config.toml
rope_theta = 10000.0
batch_tokens = [32768, 65536, 98304]
train_tokens = 511300000
Each number is 500 + 40 x the weight over its row's rms, rounded and kept within 0 to 999. Layers, rows and columns count from 0. Numbers have three digits each. The size before them is the row's rms in percent of the matrix's.

# k: layer 2 attention key, 256x256, rms 0.162, rows 63-115, columns 0-127
# q: layer 2 attention query, 256x256, rms 0.159, rows 64-115, columns 0-127
k63 082:538466492564503509527519451493490510534505544491454521563483498482480461468566491536568480481546469518438570490439597504456523472511506489522482583490500488530469520484515554544540460515442495493502564414449550544562477466465487555525553566543529492447489570494511457439427493552515542522512475496476458513474556580563488517514521513525513515468476492502514438452506487545484551521488
q64 113:528396503511478542529472564430515453531501497532547590539489495507490477533508554548474367531496559514540502527534522448544507554450522512509596532508532586523476471438514486538602519525447580489525509484516495480472481527490525519435459528452531474517520529510536588529488543526414501518524507527549491517499442528453518549469482557554522504444533471433508529535462409452514558495484
k64 103:476489581475491536528433518513480469464545510455512482510571473525515521494555546486478540447433446533532501480525483567548498488492502562510539450500489454490559511527455495423461483552543440454385516496547545545489469507523475480577560451513459461521531540473542474486446529475546505539441545579537586548512507392514524496452541495522519546523502493545409484462476491541481521482488
q65 083:555562399456549420486567459540515534514524514505498479527527472478520529477413485484533526485437571605490514488541481501563495519554472564531474472498526474494533523455462562464518510509434460481488435465467511497516504501504496519514498524580452495452474471511468412515534523426583507508545510457517557465556574511532442571483537524476512546508490476534523469549542493467518477427504
k65 086:497464451478532461487487533408481487551509512467541433489452519607503503515557503510541492503563499480492506477571493449506544487475469524538520533487454545576489508560577478480541448591517457492501465478494518459523487469410505451477476498513447520511464521527460594478483560517490446470531497520469440482549425532500468506531464565488483490489516502522593477441403543477524545539452
q66 093:508512478491484424501527468521497489494484474547437435516532467517507516460466423409472559365437447533507485503466536492508587460532530544487475528573457454473560495502464485544485550529479510478463484554435510531496546525498508428578514561528466499502508496417515456461445490518505477513468545479561506494474508443567460508459481448472504496549445520538456521511525488479448500538489
k66 089:505514419532488466465577537459511528497504481490480502432522558504489526560468472606505471564483537490492537491528446502498541512471484537533534524463527556566473478441461462523540498382563558563557450470450534443471532399499498511460504516487513526477554493445395545488480519478566467511481422502430455436517514466504502513539493530483448441457513538461583500493512473449476476493482
q67 089:577516484494523500480570477504522463472480510563520529439530516482521544454483515518500466374473545584480535472530424516531504570491488473461506489517443507501466480537499441445484514575469498455483503507505470491484445573431588454445520568540537437509458539523493511508515438480437499483516529437485431465461480470485504518526544541555469580429458502526502430506463453505517552507524
k67 083:475441461499518529507555508515506468462437497544529486568432446474537471546433524481577452501508460462515492548495504465491474554471503548517559495482493566604545505494439509537510477521555454492516470531503524488478447440545488489531535507459487527542537575517536456502582530513519502490489439535485511430541518560499487505485461548548507532506492491530478530472487536485465443468567
q68 089:490550497565549470494499546492524561533445517536511575455537496472557519540552463489452490602528490543510534496525478460551505574453432469482492548465419579441476443542462459437464531426536551482442461520466544516487542538484600495451496467467532541548503551487460490438533460480518517566567474471482555467478475560499504491481483510497441538518511496455464460558501507433501515537549
k68 090:479434474478549481454484494510401494486578491409488470464557450534457491535541427480531550504461512518488496518501460502463384455596497461533497503492509523524456541539482462448471590494483530505467522428443456544520532551530482457537544471562549530542499510485529493532536535483485503497451449518545423533472540475513455561444439530477511518581499509484502492490526500505541552492460
q69 091:534629439507517440453480458555552518567535512457496479513537473559481545498462455446507529500521402577490580536476574519542559481472492605441473468520402488462507530490465514525476540459508518556481516532480477500535539510542490476511570493577467509512488505507521454451487414494549516551483518515502527517504532473507473489520517445482487540538533585562543513510547509495495558497457
k69 088:565438514523507551554547476526484501520475466512431509443491515531538489516502507445464446507503521438474577505544523495433511570513462430502481578431517538489454431465464522533494440473572457468505474520549457428494514520508498523486443524511564519466447490571467511498520553481523430506474453463445445515543502515509424500519490481505456470423516499484554559473526471424489473529556
q70 093:518457499505497562536553528479529501471529496481622525480504548496503487492463494537491421581476543508533628502529494492531500503450537442566514443527498518534444530504466488522490545508476530496536517481486446493478487455489482508475477533498495569502549539601548578488521521529463514560507561522527524569579496521462531546456479512543525442456500552449493472423398400524518460488507
k70 085:505462564444511555523433553563475499524477519566421497520539469577493516493497523506463482434520496459525445390485434444523486499506571522480438454588441466509527494513472488455503538466539465503405502475533514537415590547517545473452519488568506525522532531528510446493535499534485491515572519563508552512488507479469496600476502467515479573509480449480532507569428525519504492430510
q71 099:579526495474481482468510478492510498410568452539535560485523462519537553542472514466583434520476514459475614494498464594507438499466481560521502490531462523503513484459501502495441499530536527496497498543519490429471471572592552494517420438507503438423516557571496493506476509527552526489498493529508490531542497568509507419512503484533454466414497514485493546474507523513497495550491
k71 089:517514494469509576551460500553542525451530472430517530488534498504491513518456483441505558397491510473534523461484493437512571493473558488514511478507511473447581454386446524505524450500470523579543566488551446523517557528537499525443607503475444538489483471477522565478465436487485508529557564513548537461490476508543422506534556526527555500452482501541498493476465461447495416467455
q72 087:483426537474507517435444533460532535444491537488515575444569547486467486502494507597471526537480536511539491524470563538525499467456511509497432537495454535484452431513542545577522554475522478488506540492487496436488481499534477451470483432414512523498446504489510509526529497482477479440494448431486603511521502495458496538473470534552447519458567489440480464506511476555510466523528
k72 091:515537511491476544482469479503498507477431503465490432489473485533562478548456444499455515469477477461518523404419507541530531476502543477497443414507508457500499512483493427508453538411506507476454485519422528517471478456486512510428464422522492506589431480513499490508535504447506455524497502522549548549463492447490532456565484428575507465527480533537512507546417402492533549541536
q73 089:510524493536480544410450518438461489553466471467457482505599566458511457564473523521451491496572428507518485444526508437476524543451440466498474530453495494431487533480505483535534471550507517483551499511507507419526470509442482495460468497513515559470505532483535491512456450497420505518519555532497431512413514505451454577490446468526511485545512552471518572498501506540464468489424
k73 087:524515462551514480549580491494515485482515455459480501487456461516523488479489519500455527513486425528483516514565452498485498489513478593456474517510505511593469474481460504552473498435538492489484474516505521527508459506525479568513481522529566476492512430522425555476548541540554576466491428454537537496439422498449507434543470485495492462421452398466514480402535473455485550491531
q74 088:464487456501463421464467553504546509493517545514463542460450539522487571491512555499492563513543441529524522474546509511511489476548451503475474496536465467475470494600532480508434485497487493530482462579587504500519482487457505466526551495442512521544486518493510402471490495492522435510485514491576528485501532507485454480440497385478573557529545624460484488558442505473445573527488
k74 088:532496532429515457526527509558498406482423490414538462492448463552475512553468493520552494457544482548440479531497528527421512485505482522481538508493462527509477476540488496563421525466544437505566510486526530420480453517516406492525525491555560458470485445477518486567473478463536490455428477527514459537475459497509452466484515502444537585458548407533555472487592559458543509436554
q75 091:513390498572529574495539519440509644510443497489521500539416531464475485499511522613491463476487463544509475504553530556526514490502531507474533481543486495444509472513529464497537529535542545464452429484518519452553525493490566496473501498547482444427490455526535607469581428584414507497517505510511597466477463454464559512523562502605492526483513506492488454578525468507473543573468
k75 096:480483465439459523458490526522513484446521512456540586513486465471625473492396495432481499442452433512432459534485469533438524500549451544485457499497534506461558517521494449571481561531480505452425516484582548535569559493557491538488487494500473441494440489518490463565490479454453525478485489461479591480425436500448482518581501488476537508544463545546506493535489457447517452459586
q76 094:592476498471484537501528478505469482559476433437530522504506487493484491519517477552444535464490557505533466508567446476538518491507498511455506595482468503442404448504511495467444507491557491502513513509516453516526552534520527553623474462569474443478472547475511450459542501490532539481538463594491483463500491457572536506476504454542535530486456491555449475491508487522509535479492
k76 092:488512484562543466508421525485548572543470472548521515414543515460538469485486439512569456487510519503461513514437489541525493557422452542548494474464558421518479506466529447516513473474496472536471463477515555463453544489390524482489494429566520543414512496529443545485507564467502437533459498448524511467500553541486501527556523503503487471513464504473531573518575454495464475532494
q77 093:507529497490488527505574506518563551469514468453557504495508475470497488504475460573548496527474477497439472466430508470500433449560453512420480550514426486397530478455539476445493487491507496440456485531470485473437513581554481564478576437468528499521434595433498506435505462487475497531449544519433528563495530495534542457515510489535462483532460422546476448451507525477452494472519
k77 089:511534467462406489545491504542542466475534512472503449551528509533500479541515528475457491526464484565474525580531517532537533514449546527486572517476462483501496470471522452594492510513487503444518518528611546541514478495499526534521488481538503498470452476475444512505493623465500478462483503550594537513545455457559443414572566490461516565537463491552472491513485512516517522488432
q78 089:491534458523420502538470438493532445478549522510522499509527501408470390502507517476547483525480534476540560424478509489465453525531484542509473546438579481584530488504481450486479484408507449488536554507486505550559468445508483537488477495451572505505514506564530545545473556489443523431455549512457515469522556502541445446558422492487465456515520485511477536512437500490501443597511
k78 091:462523467496460490461448502483516524483520483498508571532504501549464516488488508487470540511487507485490529446571535471540541526518523525532436416562426485507523462452472532585555532474478466478512459548520544385528481521550458531519487489531503572529462460490503405470417500473532491550514451489484558585402535470494492532496554503492519588486575546555570554583485504495470512432459
q79 081:485508490508525555440517434448501502537528524564431448458510514506514507495415537492474527505592563410520468525481499491514508633492512527529457437485534440502491489440475510467442540491539541484523503489508500474442555462469538457524489575493530464516538589476556498539539497530477498481531456517445463471522512565474509462544506514548526463526394541439509556497478510530503541451506
k79 088:482529487534442464482508469433518561481491499576572462508436535398464569484439531461447462444492510534518491469454547500443513512529486442488482420475499530539508491513566462519545498510512526527553514495459578504457459523492460453448496457498475496577510396448558505471466453513464526486491551512602473512598524487582490474487522504453504491477565514497534436552500534463501517511535
q80 088:571467539453461485568562525520498430471518480524422461555573520524548534516488513452473585510500446546509484524547544541480465469561470483489467521510505485531511513555526445528474494484481569476564524501458528538483439493548544480580541498531494480509541545499488447485496506490534493483497544533477504492579458583520524458562475541401558501524471535545482488523563497451482489512510
k80 086:452543506557545539530531513549498484500507453528538499475508525500444433509558477508439463539478509473449468466469573461439504454460488555574454492480504530548395505479500472569518469458449482577509530512471521575576472541498458521553480520558487549445378503507475456509516543502454543461488442500492475564454531564512478507494480439506532518466485523484505495452450486488488481519465
q81 092:513522485481497537445520505478476503511488520530479498586559484563522513486539418510469486502469563439451514552524470474480554535535410497481537553587506567430507514527475562538490424521532548563499543501532529498506565622512482528563522486472510522451460484498458502468598486471497492502566549486537538508553483524439453507485448529506581474541499462495448500533477491509532449514476
k81 093:483535561566563503532428489491492588472499518600493478513531482518481525546455471464502452530465497460515546470490478516537466478538506556557491550453571525468505470563455531452546430448484476557505483493516528572465495430527536490438465467452527549449532526571440515515466475452491551535540487484497519439555527540544433541565484486555474465511477503533530523476618480507471421587499
q82 092:527501512509464413566492518491463480539566505445536545527404454523481503407564533444518541507519478516500489498620475529571499459459516448509554444429478575441415488487494505478436545497475470463436515501443486458539584509538519429494532497482517513480507490501522494408491499532555471559510507412486521532457426450517528514481503532472571493444550468485492482568494448491541558523473
k82 095:436561505447526548489475502565480463497464533586522506567480510574539463527470512510498468568496546517546433524531492543580434445542521462447466522516423485438520506553550518520467463527543470474487586450529459428495575440564480491531580515515565440529503520543545521540487485430460534530450527587474467503517517529498459543571490555602481465519470440545449485503532438491476503479525
q83 087:537507491510522511472522502507506519460528512471497473507461460527449451522600512488515476505499496494453524568500536501521408487494433456500489472515581462527480514470517488567529488382483494474499524552515515443367506527544518515446531532501498522513474434424480529475572505503527525546511485467565535496594562482508534488565533538532452501428543502530517472478446478467531560457474
k83 089:543511542486461519477484568541481468505552491483485499475424449506584486532560536411390520552490386441528527501454508500512499463550500478512502470495451550469467487535446449503528458505510547426548542479563465549542482519459530471452390583474502497540544530516486538547468443481457601448534489522524527520464455562440564488492473477468503459462490510498588501571503466492550565462498
q84 085:408506556536482567546489499458464480537497462480466506459543509519458517601434513529514467547523517517479502536492513501508550528579507457525558462471580479443538479540485526515507510459459520494529481539465551483520475568437523524485447544496524534467495468526514583483530495494541420461407515471563526471513458486559414567492456444448419480518448534543520556539546496519477493534532
k84 096:552541465445455518502558535510544467506485504526459483514539611527529504415441493563465506443512514470582595499518473471448543501418516457516507497550507475499518569542531512457596413526547468518536454494465590489471469514447463525495447516526481507501488496566491503558473537551478427523476467535517518510487499568446519489552429523472562515516502544491519435455476507511501480519498
q85 091:565539467436518517526544462526581424457556530450536458527582510508489547540499502493442500496468488478517536568456412495467467506416479459503547446542487505494509467454469504474536505542509590461505527498436443525598476581544550556538483558436458525537481453441455532456518488449486483536508463526554521451501468493528521451510550512575490566456523628556480478547473514496465529514505
k85 080:515566507455519514520437487450520549436543532552486532451437450515510483523537409572504507541487527486435458508426599484489489605476439496494434498491509541544606514560519475450490562519588459451487436507533482498469497536473552533484523568490534508476496529490501497425490500470506505554582483520423564409492513499571414571498548476473509553499467448548523502489479424538528461502519
q86 086:473460527539524483430470445593458505540512496536423513469487465512531558533483450470544484494495467556467488514460463475524500566543485489476451470518493447512505549458552507529446473419465550521565515500479452512500457563431532563509501503496462535500531473459441437528478446593475531469481483402550495511525518541542420482495503536478528452412465505533533434396495577440528519440485
k86 083:538533546575542482451510526482526531502539460464493570471527459441469449532500535476467463508511475381456499550438484479489498598460493509439530475529464543512528436551484521553496496479514552484540494456453552528470487539499461495551541514465531516531484511478540567545567471496482509543454546483465475499475544499486478495570500434483504506466458509499459602534482481459451487487455
q87 094:463527492472554516468555444506460498559490505489475538452525586415432473469467531587490512442585513481533441489514493533540449498503531530449496505494489527457469472476449445510529507593468561542474526488576542478549522523547525492470488521484479530524490504496554472542511465589532487503485535514516543518423495505451475555502496501503477459485449587485434450453499523562514483571468
k87 099:564455482511531603467524471472526477429521449449458558506528425494523528503454482456500497467559508491457514514473426481494544464535561517567512493480551559569534491499472525457509529501507511498461423534540502506509443519527482531571531477577452461485499445465492539504509534518433528504423570519499524499533416502498490524496501497464590488427532489510508537453495534469530504478571
q88 086:498465496546468463472449542422480506415502529574484546494462516479492513514444518517461468519446516565485513374566438550497604548465513492456520512497446514565538515503442496452521433546480519497447493472482468544469488563473518483527490525396518514542486496512409473518539514439466508444507513487507432525448407526522531554465488488458491502484458484545474462511511410487463454568510
k88 086:499576444549543533506528469484517550518542535519487473518508504502580515508461547512532505471505559487496480458454565531477496585511463476511518507590487590517477435506486521546504578447480521590459485547459463460490580501487547495482603482540494533459366563554500435481520426516553490512486472487437498453501482544509471506555501498577483498447525518497494519474575502524489423555453
q89 088:474511505437517484479446507480478487517503520511474491521440425540517510543519443548472509533465560475443512479522579412499506507493517538545537532487503497447482387513539532557581508535552523518572490460573513531541497485459455430529528495521553441465503497415459430476535490516510498537553412470511532493463505498552476468463491463451514523502501468568500482564547454503492502437515
k89 082:561537459545600447435532523500523542516471529479487566424571490475582504469431449519475476482546526421510558479505458558529505470500521546490539529560571537501553584430448601448540478524526534581559507506526509440528627554566582578412475450496548527507508557520471526468540510510495496567509510505544481476529582456500464454538499582561478467487431517520490527508554529478567527561520
q90 100:529461488493480517571466412470477440583515529532481534500511522484507470535458517432467469513526465494481446526498539534501494577553544529480492522541480508551462474464430459462462529489505561516434459517423509608521497470525503562532494527527466497545493500505487477567538491526431501556554447512469492502503443496593461504575457523459507544483503532501498539537546520435480479465518
k90 088:434505458601511498453544450540472476552496477459488495501571497527441533518525509534434499464463642544447453489476467453492450550476422534496460444534525578436577481487488512546584439536496545488509487457443526534521475523520481524503507539519472568460450481481469501480502549548517565536537489486431433517509554512585488489507560435505478481503516476463439510501512519459438474533428
q91 097:543445514460478517473561475517468535481511607510460505550512485507560537516491471459470508461543538446471510438519490466517442557506467516504589390497478503399520509455433499487562512525475491456481453508515504430478513476494489550475529506500465544484452450583492516474500491507518577486524492489489490541479483575419467603481543482617506485519452500501523499437515485506500518497489
k91 096:404503437535484520563567494478491516496539503547501529529538475588484480506537494551534507487425473545552515634551440465491444490473492463425477547447533522544456509480518475409521465574447446606453431416514471467499484521449495529465494460490485485512513466474526530527489587483468455599482520487509472578486482520526460543503493482489567478506461466496519580516516514540503541506502
q92 089:462498426546576513539529605529500472556527463477515559508566519481514499538525499519491534512462492493465494509510550483519463456545492481480573611499509442451561498465500449443490437513480494464498449466503480539553525434456493556502498508459502517423495496520444472507433534532514588463486508554414582496496481501431550540532548592537502560490567488526510531559501537476537446481536
k92 093:442497451473477581480477508475487450493561519492509500500431479481558584497505478513542572475512468615531566440518457540507466535514492492477469503461475470532478539523516437499461461535497482516442523577513508469542452495518506504481580401485481573513497528506438448528573491452564526490497495443588448490526577476529527513496508470488459516497503521486437406509466539478514497532460
q93 087:487538547504490471459554452482509474432439462445516518512478544490508453490512508474532514402462507497529504467417477503510450416500478444529481446482537463484534540528526582544451494515604499533475650504513518504524471561472463497562526516457575481471573474483485428464528493457450539443543462587532582534510456559447471514496542528547492475525494585506505468561521534580458477506533
k93 088:485553557428434524551491551437538382478503512552419543559485566409542545510563462476406526460504383479485522473548491513537511479553496505552512562573503473505545547497523506509501556541475481526439456487512480493527470418598474568542488507470510492473492528490546559472463489449497488495441540506410482476533556533436518539493481505489481528512452531464507424493512483535475506479464
q94 092:543547486488535540519455518462448459501521565509484475513510481493528502457503486528491452506478498487515478513516523527507496568468467494438499483516518515525551591529457460517485427528604517460501578447468514487457493417472536541483546487482502519520535484513498504531503440537475526478527497485469511554458474531462556459497465498506479405519507480529466521581459518509577499490478
k94 091:462425534465507551432506488452522560429515492497430438473431482464499503657535428478503553538438451520434575509500497471510487505469509564479483490443501483480487452460505549477462473491487459480464452520542543521528502537542482532481499536577481481564470532471447586530496483462525557576408516464563544516480432491498488509493521549418501522546503566581478546473473536521457460457510
q95 102:545435474564478444475504527461544485509536517510509527459447508516426522442530468441453439515572475456564458506498529503505512504497548477511534473436506527472542476479466506505483522519537481396431480414467514457556494527466466469491546462489513503506545528460500536455605483472492491618531426523402568536495503424487577497420503497549579447528462428532598507587479509482516519462531
k95 091:456532507499535543484470457539513476450492562523512559458521410500522464522579422521477573475489507541546543539532558460516516506545469505508464637543518493456476490479458532491527461471479530527534425537474520517488583498456533481518418501443515500485482446488554469545431556456530558460445488518440563515511500553516442567529512459523519525545504515443483482458398506563495557521569
q96 094:481514534565536479543542446460521478448464460543547493562472480476567456515423503533494455483546488520422482448495503416510502601463535486536487488540472483525550444512484590487570578485502553521458460467362534527616444556424533563410477514504574481475522489460535453510434430439518506491522451596518507492531517520584531482510493531496475472457513552588495536547506565494502539478479
k96 114:558471503509473509525489460534498503547489505516539513486582447541464547503529479473509499472518510503436547471520543519400517525445431498504543452546471503496422454483532449485451449471474534517529471493544450604625502559500463561521550509466518523471478551483463490453478499511518468484470482500494503477503475508494505486533466448586497540485468556553511487445540463571450490470486
q97 093:487452517428510487512462545523482456491558533479518444517496495532547521494518515501489521521516473440528581479523486473531440455530485428521463535506544429515517505489488561483498471504522450489481544496523566498446436476472446486469413494483541461500446487497543552509499533446518497467502458489492580457458470507443476538540523428468543435558473457458506473466437468510517471476479
k97 091:518446491486577447475451470499499495484511533554493495516500470438467494527496471482511486529538507485504525516492476526481583547469510489464515487368375515549483471528500443504606533502437464516513499426461498552513456502508523510451520480530538486453524486552473468522548445463547483587462522488539537487506499524551482497494465464532517540523535550443574486483520502538471608562500
q98 092:524447507470522491473491549498505560439493422519494454491488503467551491483451569526436556475573469506494497504500455517478519521474460519522491446518522514473529535449577567600488539510484511519451477598523456464451512493457483480437459525551496507554449435524553487564537428534475520493486537525548476515537444520491524498474454498514553542522532586475571570519408458432519523513501
k98 097:449523543489483519552517509505477486519445527517523444525531504461439481529516511480504495476493560549540491528447533492449410492520495552428531442490497544507553537555558475483422562536501533482511472522548513523455521532462531532560468508375485484454515542538536470464592453565461472494470494460550504459515474512491477465520431464456484495496452448444499458473468459439488495487500
q99 093:583591491504481514536529561438523495484429493454440505502586458532521390495554472533489527524446481498515544440456525537437450443520478568467494492538528504511487453474545484531461492461439522456548528545444453431485497503542474548462541591476462462497453557589491490576418507449461543482506485552540461492547544499475469511515550523499480448552516596530474537522393497509534459470510
k99 085:507461496453524506468447459517430491481508517508566496508528447431527527505532461539509557556485447581534552440474453530475520431520438494545548531451496454505516497468442465500476479536465484524501472484518554544506474537504551532586464470477508529491564523496457518449487507508475514460541489517523511522507470452552545523457472524524520498460499437430519547417355518445467549498516
q100 097:539526502460470396499497472504511503521526503450455591441580519519570490553530465443540587525478470525478538493499562544501552472479500577533534533527522505499484511484567508564523491485462502468536524517470576470608518500520469535579590533599572479491532519448522466494544534398457504514440428539453502517544502485437427471519453512548514455526460525512486454500505501487506534492452
k100 098:449491435540570456500468476442524523419535534438527530485477494441457462478512512493478469435539438483430464478542517460567535578485529512514497514518556485442489466497505492500478515525474473609538456519514556529454482441432554490558456514476502493431523485517482430473433547496461567421519505476465507512444532527557581520512547504510533458496482527456520544496559500511497532495598
q101 091:528495414438470459488470503476450479483524462468528532426532485486455507511519502503513525502468494573506565497492525517474468572501512501487513511457446500401518465517508430445524531516564516441476523532597498475492473529504543506534557462425397529485513468477542530490469480563472509519559536511492482473524511575508599474525484489511585541483469520533493492435532508517493472446503
k101 090:454548494463504443511498450541480472502507499505447481472484484531601492552592498498565515568505483538518522586501540501556439514451481535452501523536509539613494536458486576561499473458485507604508501500465466489486415530449446491469527517560487514518428509466530437493505533475527495511464461474453555432496520439449509490420498488478489527459487509498504491483443470397465444478469
q102 102:474482493489480502495540521478438502458485448545513438502480590472486401514528508456510510486584523527553518548493543444532576470483493503484490499482447491477525481588573609546500504505444499427570485450478512504459445555477430485472513492414491511548490532505512461525545497459437459466524512498481547534475454498412496504481535509524550428491458519475543521560507486475514535426465
k102 101:516505511562550489495555464481531528548461530515534500463546502549535543477496466542559557510544504525458565412518464515526486518520453447495520536530499497519472542426520522536500434459503520575590518541523547523477419433444495540503528463468482447454436488544424465486519514571521378511436534490481495501501497549534541457549496511521580504488448502514515446430496542463467516480522
q103 089:496484438521520498558474556466571444571519441507531544520440477510534536584563474552513526523525472500511463564507522526455530512581491444569516456455555532508485567496519507449470514510484477549529538481468472483562460528431546517532483527486475519484547496448423517485512523502414550493456437516545500504509450432492530496570531462526520433484485500469567521472534572497495451468521
k103 088:556420482474491479520521428584527447469490532485434442518509482474495468513487539464414511529533537449541548424451500537527530549505449502497500476487443451434520532506430534494547458545489509448505532488525476449478492425521499450459469497498500492489552462523493549504573493546530485492453455526457498504553497488538443581425559476481411469514489426522472503469538465581544489519487
q104 091:509500478490440410529432516475468522407424472471511461488489490496493445549503525432492504435453517518444476482524476534470447500578478471513460419484504493499486454470473449488525527532534488579426475446497477496482506484516456450417558504507456423541467569492447509555537431468487489488517576499601477518585516497514484512508514511551520547506529568497494535463473517514529548532461
k104 094:439504518459601548531485576552537489520503465543545572472471514553522528512476505444505499472510515550517464588491457523480485486485573554501492539512457518482472510545508469565465516520470447456527539559493547520439520453554430522538520434428559510476492462560484480545471455408491490484464445451522533480539494508530504524496453493456506514461477456489399528475552454465427527446470
q105 091:503515596542512500473505437504526500588541523501496483450447479457472499543507507524468528462516455531575459530528501460561493519556482427541446453449517494460534435532537421496509485526501483451513517488477460422497424508477539552481542514514524555505527446489486502578472540533501538379547499522474493483596519538435465472511530460501520525530426455467447527497508518448507497493504
k105 095:563510460566525511551521526519527490532484451506466527472524495584474505495548499494532511561476500534550503552466497523481503515508459430544581571419537477409457583522520492475518509472504528565527459435480524552531526481484424469491468562471452482470456471529517569512430548479517537553476469507594430531508435496518513478445498466477514510452433585501580447502542597459478498514483
q106 096:540472512479526556462534548445514542536485456515575509510529523461607533489631472466528484576518436524571458526492497543497427484481511509477464500544520413475550577530510516486483458455580452449447524452516575542451471478478516539508459490563493463504557545581497511515550575472472450498454480447508534489564467494532537485544509482552435493536513459431455521445490501480479450443497
k106 097:462550498529528398555490486565522530493482554494532493439543534481502470541456449514422419559429477482531536509491511450569504504493461482460546534429425438594434490408485482421564491527462494514485510571458490510496491575462482496525493556471488506533526525569490485430546490545530493459444489480540520504463568497510555475529516546524402512567567553538550509536493469432482612491420
q107 093:585504525476471523469536512553548537531445513505558593433420545534482487491496479444486573481533536470531540512468465510481505562458472497508402508482480548498524464425482443506493497512485529473467483507475509470503576479531497463598472494540508499538530473428535516508510562505469489443507510500500476469447502446579430554466435515462491424486506509471499483555535516528407491546524
k107 096:470459480553542526435545513508513541465453487496446462546527462518483481443483508486483461433498524473428450432544497495582510506589520496507460478469513542539544459519455517546462498500534521564493467463447536515461405485501513440465533552506495477466462531488495486468440520515448504432457542421568469543464528516473538548481559575484542446523470500517482550527508451542518509488528
q108 087:472517549534531515551444418492503501505486510470575423496472532478513548424525599509450524487497464469490620529522493530464547572475560434498524474501492519477435519495588483480507484479491478494444436454468524502475569493446520490408521438531504464462514483546473462467532558402563489555462510424566511461470467482536509526560503525497521571495492502511503534478578526522480459556511
k108 086:514520479515533587430468556575510503521513521556524566500476606471424420521458536484574482546494501533524378572430500560486439552504480509477475530532494493465548515535572539512539558495490556488469587442479446443507563518573447507466501524518509486451490545572482465465533455519489522476512541532567513458546560534452512513502430468484476435564503520527480481526479460478540497529488
q109 093:474509522569470498477515430464543543512515467490497593423539546511481576497526538456466520544474522584504529427500446505510489475501542480489564517556532554467546481443524483536537533514532498412501542456527574551501475551430531486477431479511481465547504519535425493521543500474458439532506443569501443513511459519457501555496516517478473405475493476492501489561489573478504473576521
k109 090:497498482481505414566492526537478434512501542509523475488542488469501473459490543479506540466517594507522516541594561553500509530500508561498508580518466512562457439516522530477536513536511451596507463519483463486480506526501514445564444460478484480462453562403522428488439512485495485473488469467410566481515537559532565454518429484486507515512534515480526522466514492494501485474537
q110 086:462549517594432501499440501536520545507498522575521534459490436594483508473520548494543476496474520446485491539510492451475519498489528500483462560565474504508515468456555501477561486521476440523543487482568538561472544518522517503481477463453557494471591459479497526472495538464571472513547498561517500439592513496522540445438447496491521485528483467479531548494454511483480529509568
k110 088:538509510427477499440503478465511533512529549523496534459528512494469484480470499526555529520553526456562485557527537489540487499431527380473532528480456466502474539523545588492559493421505565520504472486450468447465474522588507459463551601489572562521441562462498429476506453499493510530580482455586500522458616477446525521447520540473530448542490448486472414478533524470511475476543
q111 088:499487501547507501519425472506502533465534520500477565524507485445438417546513537433479513529602470505531494543495454501560559440463472462501544553531501533497506511505531533523492467500470527497478572485424516481519534544429488492501572565372546494487515493495464498507512483468512502548412542500489491419473467516522578513503519517527524440454481491553505577553558504332539499471520
k111 090:615553591526505458531506523520437466487526507504532480498510477506495564493518565428566443453472450432469525383493560416496402547428508486550449494501530528526487531473547474516486419453504562516528588470576544470515434462502481450420475514444478460506572511507466502503439468442522487485522532477481479525519502506493561500522503522443546472547463436528458485476527466488474486562461
q112 093:471470484493558424465561515577527497511525560427477459426513460571458490540402494448537426540489476482537498540498529486541503504449506515500449525554413562505552471546483463563500447527454479501465488498472512509538551473513499417546474543527456574502538451393506448487566480531521488552531467553544502472493501539511462513471519522410482488410531539557559514501547485435484525449513
k112 099:630519563500549561464485481476506450480523426543502540519484445428427535411470507499469504418550427424448486439518482483458487478531482441496498456494540541520486453442537439459479471474490478560535555539473503495480523497446439503499606466488459437475476524482524454522566575511468472440524503432439493540539495499538571525524493467527540453515462527383407452547515502572500478550512
q113 094:582521490469448465572487512579540452504559519438511508435471473506590487587540441421547513482476532479453470397484510521531500517496521529482408483409419474457525572484521432478501443510596455461544557500541505558529404487578469499438500528507472473511463527487465486485538535479473561514483551530514498467514409525528484455476542513559484473546489528414582474437501540497481514503483
k113 094:467499489478537535525502506470461579485547518466492503524530559543457491497560488512514516445470583499512510519542439504500446485583465499473522497485490452493459469474473510553489541588449557522483497535420480492477495514470576451485532458492544525545482414540461511465428532529584450560552432483513457473500556484506499594494496539438443511500500540481441526473542494567479584480472
q114 100:512525487560515491527560516485500523525502448512478563411528467523430527460416476518458514495519439438498499450545441471558477478469434430593517445543525379514475527470478498555510523491536471472479556541454549499500492457424488440546518512522476527556466498572430440499459527559453552605484474434457484464477527545550568463467593444539488556448493481503521583536554566516540540537467
k114 098:503522474510508516517441482558484513502596459488560426542568517458477549514470524503408381479481513501459490461503500524554507531511468474456556477508474570497512470493532514436449506470498522496478493491553473582506573516515493449479471436487579454506544458437526518436533478439535482430504572445520482550498511476482520522492508519448491477502473556458439415527479480430473430475515
q115 098:529599434480495514557463495496498521489439507520483532530477516468528514506455481515556572524504508523484487502469533486530507524589539492551488493456461460412526528466506437488405450473507483427459531513611475520491528512553526469431497495533466523516473567578430526460486536496465492552484530448486484538545480480497531503454550499452462500555417498505458551446488504472496463411527
k115 091:524504454491529468518480536519538516516529450479474497501497488540487456558548491553431488550501514562488495517515530495502464521473486514471475518481498477474509381493459544528542550549524538519495542577437536497516431488476396546552474412482530525449482450520445530488515506533627534522459478517489455540449490489428493408536434456513501522492488481417529456459484572516541539545468